{"norm_place": "pre", "parallel_block": false, "init_std_qkv": 0.0192, "optimizer": "adam_atan2", "decay_shape": "linear", "final_lr_fraction": 0.0, "batch_tokens": [32768, 65536]}
Each number is 128 + 32 x the weight over its row's rms, rounded and kept within 0 to 255. Layers, rows and columns count from 0. Numbers have three digits each. The size before them is the row's rms in percent of the matrix's.

# layer 7 attention output (transposed), 320x448, rms 0.0596, rows 38-41,101-105,165-168,229-232,293-296, columns 0-111
091:200114084100117119156152121127170169161203127162163146071096110138156127139103100143136127161087149088150114155148099089136075099139146112124096087234114125162151124144193106090112109087154083126094139137174148097085081091115166048132112138139096102163187161133106121131204128110119109172103118158148113119147076134113114106133139062115
107:165148113092119172099046130129185142160113153139154027079151105151116089077158134149117195177048175145103135165068165147151085152142121098129133094142105125110115161084163092110109128137131077148161123152094151125140161149127145119151147133140088084124157137117138136137181127161142108096105123075178127073162150123105124135112143046134
100:112091129126118091171146121063103092143149101138123157108170163091138088080087134139174117080151161055134149095177151141105126141133144170179131146118180111142154099221116072124158133118165116103112123157114082158114103145150120104149119185181138136106120152128146141141072120089127162151133166156090134112119116134094203116163181124160
086:128152140112171075078142120149126078137158144162142138084089122157136120130119115177163145159135091135139190132211145115180139087126105140123183132091115100121140212175130154112121138139160119149143112117155158129148130117109094123114138142133118088115131117225148112154106142152130149205101191133111091111128143040132152108119108167096
081:177114189108178138171106157101062138152138134144188137105063150115135116110065153116136107103103128130144156118136146136141094092158122096083137120166177098148058190076126165119142143217159047159147150138117099127158112141108144124075125170095125145143158125147199112180135115099136094110095065134131080083159129149161145077143136164175
073:159126107097166132131145142150164115108145100122121149138115122082130169117180168136180068068098154092115171151152130136150204193074135152136132132107101124157143097149158083105135098087119134147134141135170102086143154146101104146150129115107106124127088122053071139140119152096087090085154126105139086120192111152155198149149109142143
076:103119152162164133172067089110154138131073118181166141138111127118130139153151176137139164135112111111148139104183128105115119169140142137114138132158077145132188131118116075162124138194101105110091134163108182112101052133122148086198086120109110091127123099159112152167179205098230118168146131100107131078145093124144057144195108068098
084:123196082116088086126168153087093125121155134115056123123100142159092160114146055126110131144155162098132086148110127092078125108183117184161133142156129063139184150190122101131163167145125147104080092141105103165136096134142124063137127180082134165113154164170123145103125110132097164094170110166156098069123150083080116115077110151135
095:151161135096172128084122193090122109203111114112125115158138107131131128124153098120140174114100103084176147131139122163179102179125105145127110096141153111100116155178118129067172115110151092139090141086177137145139146105139122098111163147098110124120137157180139117093091142079130111085098111113155100156124104097117198056153169202108
117:171126177081167131166100121180048137096166126101164172112117141068157133131132114132128181138148074128174094122184081157135120083091169107149090131140097140158185137145125217134148101117109153106087125116154096143096181151079128161159108123107150063145147146087122166128141115115056121138123122098109159089132159121154095109099160118118
119:109106127163105116127156172140121071116095174172133126189100127136093167147137128081140116153127139135110139169113176104090113162134085142144158124113171065177156073118119103147132146128133151144102166154131116073125083104115159135135155138099084124104054100123151114162143208109141157101087097190057131135143133121131114148158155124073
121:088153141126090134119116150174120113054099150111131134161129135167094099170161164148173111103160182135150126166164154149149124139083149139095092147095094163115132197108119151145084098143118145110132143178134137152133095141203120120140125104069083155116088039140176102125164130135194085080124152167074107183108144104089121094174100197182
119:135146074114112189129136110195083127133115111129136053140119155085104161161128136103169197074134110138136119172161158096144156116121134141171170129089183088141139120130107101125123165156155168145168125097102114107097147153179060146175135191081146112174153122108139181130128142111126102096144102134133121113107126087077126142116164209127
108:160144175084152146162117113171048113112134119119138183181115141129153141129118143123131159124164073082172082131174083140136119064092168129149135130112086132148170117148107202127155103152097145087066140080150092138091151133083115136149078138157140074127139136098082135159165142119042094139100130091118160100123152091168094136105154081131
116:086111096159091123127157154142126072119111174179141139173092150099098177178133116077145122169126160154120140172108145088095125176102106107118168116121184066162123067112144091135123143096123135118101173157134145075104102115120168134113150142115113105111058117109149144163107214135105173113107093170028114111121119119125097156151162129079
116:092129142121082119119089147159150136045133125119133129123160140116133109179139133145194137085132194153126115185133138129138121141077167110098087154122110191107103198128106131136089107131091106103136128172121142159128113140215128133095159109080086155130077067152153115123147143143173095082143161145119081137094143096118143085159094187190
096:115168072121124161123155119173114081137112116144139078184107152088125165155142154101145192097134101142119091131153173086133150106126126118140162130100205072143120100129135120126138192160177170117114105095117086084102118129146066127130119170103132117206120128105141183150110167118115124101111108151100097118159081111090133140100169219153
098:156118180103131147192099135108067068088144091089093153117108131108126146150123152135139111153215131092162157122184132150163050101111162150120180118089126124163134126176090109165129084179147128108095138113085132157109202152110090143146133126129122099148164108083156107124099169118106122145092133124060174099099133185127162107159176136152
100:161097131124094128130143165145134116116157139172168176157101146119144151197112079103140137158065146121140120187106081099102092121162131091184125107182158116171148160176163116063112126121116122140113131168158128088077089084175152120147108181074101132135135188140122132133214126086119132131076092160104088133117106083133136115141169133085
101:139148099094117168098087161133172156126107121126146049103123110150052135128134119124131184118069148159124149181087149133104072142161126084094136141129127100073105191063132094104082111150107110106198130119131139120127146137149160123127127136093101130137141130113143124125187110167155068086106135107169088101135113090113133153084111118157
095:062119131137118093164146112093110073159153073131128137111172149090134120119081147134151147076116178110131116127178129143118074175137131139198125114091205137170112134190109054102137109150137104111095105151089064147105089107149121102165142187177139153149151157135144157108090115063144110151123166126072147104156110124094197102172181104173
# layer 7 attention value, 64x448, rms 0.0356, rows 38-41, columns 0-111
102:104118107066156086169161147173132097215156132177159184112117167067096119141119158090153103126135176137093105117156091129110161107108135179076149124090094124112118080192164098160086119168204104069152146158079135067183131119120168177081124189123140151109081125128144173095112193127184142168132123126112139161157089099108178122146119105126
107:160088113148102056160105071151059142090152117118136152121125085162179181129106113152149151119150158130176139114151155111201100101164088075132079196106163127106066204130107131142086140148148131126123137182085105119153142161165101100123094142115142104101074083117112153166090080112125112059075140152136169141137108161114134105184201170141
099:114119096114109103156186112134154121130110115160129072038129140130092119099131131121148146135081157118089102115094103112205106202087115163074187171165192062159149167190132162104145146181122106171111139135112099142096205081106080091159130116090147187138120134104087129150100124074123153153206155208145139047104109135120118128035082122138
099:089215133112132154124096132116113103131183100162090130150111178162117123175113149163121117123157135163122124109126176109119126116160125090075160100156122202080113123069123076160106149135080122130151142109138070177173123109168133171175100134124099161110186158135122128137064137140091101077167155094073107128144079214178131130112116169091